From a checkpoint of a small transformer trained on Wikipedia.
Size: 8 layers, width 256, 8 heads of 32 (4 for keys and values), MLP 1024 tanh GELU, vocabulary 2185, 6.95M parameters.
Architecture: LayerNorm before each block, rotary positions, untied embeddings, attention and MLP in parallel.
Each number is 200 + 30 x the weight over its row's rms, rounded and kept within 0 to 999. Layers, rows and columns count from 0. The size before them is the row's rms in percent of the matrix's.

# layer 2 MLP down (transposed), 1024x256, rms 0.0511, rows 482-487, columns 128-255
092,186,195,104,190,208,199,161,230,217,221,199,237,169,142,102,228,183,181,217,219,236,230,215,175,184,192,219,165,250,237,182,218,229,203,260,109,189,217,182,171,231,230,242,213,235,209,202,144,240,161,167,178,221,218,215,233,197,206,178,181,195,188,199,195,185,246,189,191,194,202,141,154,160,219,164,180,169,242,150,210,224,209,194,178,222,239,202,220,198,191,224,185,233,175,188,163,207,140,214,217,213,179,263,164,129,203,201,216,235,239,192,187,205,188,164,200,222,211,169,148,200,200,195,211,179,234,177,165
080,176,220,223,218,154,217,197,209,158,233,238,140,222,202,198,211,213,197,230,202,166,189,176,252,185,224,213,218,172,210,199,258,189,179,237,218,163,150,182,169,226,239,201,218,198,207,213,175,198,273,212,151,237,190,181,205,205,185,189,191,158,205,171,182,193,197,241,134,187,187,176,193,196,198,146,178,265,202,169,195,204,196,117,163,177,251,237,224,138,214,168,222,175,228,208,227,214,199,218,271,220,220,232,206,185,241,217,200,217,207,181,194,150,261,215,195,184,179,213,183,200,178,177,182,200,202,215,198
089,219,176,154,139,208,193,175,248,206,159,177,202,194,206,210,217,210,235,128,149,214,151,199,246,207,169,214,179,175,301,129,195,263,193,202,188,167,182,232,239,186,156,232,173,223,220,147,173,178,186,175,200,171,158,153,226,231,182,181,151,246,144,153,213,184,204,180,194,199,154,202,214,124,220,205,166,223,179,158,197,227,190,212,205,123,211,221,166,160,189,191,167,211,242,196,236,174,218,195,200,168,207,198,208,241,227,166,169,234,195,178,179,192,192,172,194,172,178,249,161,224,217,285,219,206,210,197,204
097,197,169,145,190,220,172,181,189,157,153,181,195,207,190,157,198,202,186,247,190,194,185,234,239,212,201,215,172,177,170,206,177,233,202,232,272,189,252,161,168,159,162,198,166,184,180,232,210,188,235,202,232,227,225,170,208,182,254,245,217,222,211,199,229,203,264,189,209,191,178,148,227,191,229,217,183,190,174,211,248,181,216,176,190,213,254,168,134,184,141,216,201,148,185,192,203,219,240,205,240,260,152,219,220,229,152,203,172,144,160,177,189,176,135,180,174,166,208,215,178,213,184,226,204,203,244,188,247
103,176,231,198,176,195,202,229,222,217,212,249,205,174,196,197,244,201,182,186,185,194,198,217,179,206,186,206,214,255,186,151,224,202,205,222,183,144,230,205,144,223,158,200,206,184,169,187,161,247,131,182,172,157,164,205,195,199,245,160,130,173,163,163,181,183,236,172,190,185,209,162,220,196,118,210,235,198,180,239,206,209,170,214,217,201,225,231,179,203,249,215,192,202,239,216,188,202,205,229,190,202,201,201,275,156,245,241,118,211,211,211,251,228,190,229,191,246,198,206,197,182,191,207,175,205,243,158,208
115,233,201,246,230,181,153,229,254,186,200,212,239,228,278,210,155,190,224,260,201,254,213,160,206,136,183,198,234,238,222,182,225,225,245,243,166,198,203,211,161,187,209,159,168,262,215,169,222,199,167,168,249,257,142,158,161,178,163,241,244,167,174,213,227,117,195,234,183,185,227,229,211,191,192,201,183,229,201,221,212,207,204,195,125,195,204,179,181,268,175,190,203,250,202,159,152,233,199,201,213,195,218,175,168,236,204,210,203,236,200,224,166,152,159,165,184,239,221,222,195,211,169,192,172,177,203,255,191
# layer 2 MLP up, 1024x256, rms 0.0511, rows 483-487, columns 128-255
077,177,207,194,206,210,238,195,188,222,171,137,223,185,221,238,209,225,207,196,209,205,159,203,182,196,225,189,227,195,239,208,198,212,226,169,176,202,226,181,206,206,183,198,168,146,160,154,246,176,155,194,214,171,155,257,205,169,252,219,199,200,202,260,193,169,201,163,241,180,229,230,242,265,179,249,258,216,231,217,149,253,202,234,214,192,127,154,160,217,190,188,201,218,230,195,211,230,197,204,186,149,186,166,176,236,201,148,226,179,236,237,207,241,196,142,197,234,259,196,229,207,193,236,243,184,170,181,197
087,194,276,225,269,164,196,228,167,165,229,225,166,191,192,147,173,223,168,236,245,199,217,175,156,172,248,195,213,201,144,223,233,154,176,171,204,240,190,150,162,209,248,176,209,178,202,203,230,187,216,201,164,236,227,241,178,207,208,208,245,230,250,187,175,226,213,211,179,189,248,177,154,228,174,175,237,226,211,187,194,177,219,148,194,214,143,171,263,208,225,176,217,213,166,189,190,243,191,194,210,252,182,192,201,187,164,232,291,145,195,249,257,228,239,212,223,239,239,186,192,226,169,134,191,194,193,222,207
094,209,242,261,199,169,220,219,208,250,224,235,231,216,179,254,200,159,206,130,208,239,189,182,188,175,182,241,204,226,235,195,220,146,172,143,139,193,129,235,197,256,197,218,240,247,221,184,160,210,189,169,168,187,189,232,211,213,154,191,214,174,215,179,165,229,180,201,221,220,226,252,175,179,180,186,225,231,174,185,169,181,184,237,204,171,127,222,243,189,210,191,174,273,221,160,177,158,131,157,169,161,212,167,186,169,222,212,234,252,222,213,216,211,254,200,244,231,188,168,216,215,184,171,162,202,218,185,195
104,209,192,209,207,199,200,148,174,211,136,211,206,200,243,200,123,199,248,186,200,245,182,193,233,197,192,178,166,139,204,217,172,176,179,228,176,238,186,176,262,164,206,184,200,223,243,216,226,143,303,238,233,220,221,203,198,222,178,215,213,206,249,190,221,229,176,224,194,236,193,221,186,203,230,193,185,200,224,173,171,210,228,229,185,202,178,187,224,242,170,177,215,212,163,177,241,180,191,197,191,227,162,199,141,221,179,132,303,166,171,209,148,167,194,209,163,205,205,168,204,207,179,208,235,178,154,210,176
117,183,178,173,198,206,225,149,149,200,241,162,158,175,169,211,281,220,176,141,208,183,189,258,196,255,221,183,148,181,161,222,182,167,129,161,246,206,189,188,235,194,208,255,225,165,188,230,188,190,223,239,161,152,281,209,256,225,232,173,172,229,227,211,184,259,198,179,225,208,186,201,182,198,207,214,229,151,186,204,170,193,222,202,280,229,196,197,197,133,221,182,204,171,216,228,240,170,171,195,196,221,202,235,205,172,193,183,202,163,195,182,230,262,241,229,207,154,165,172,194,184,239,217,188,251,192,140,230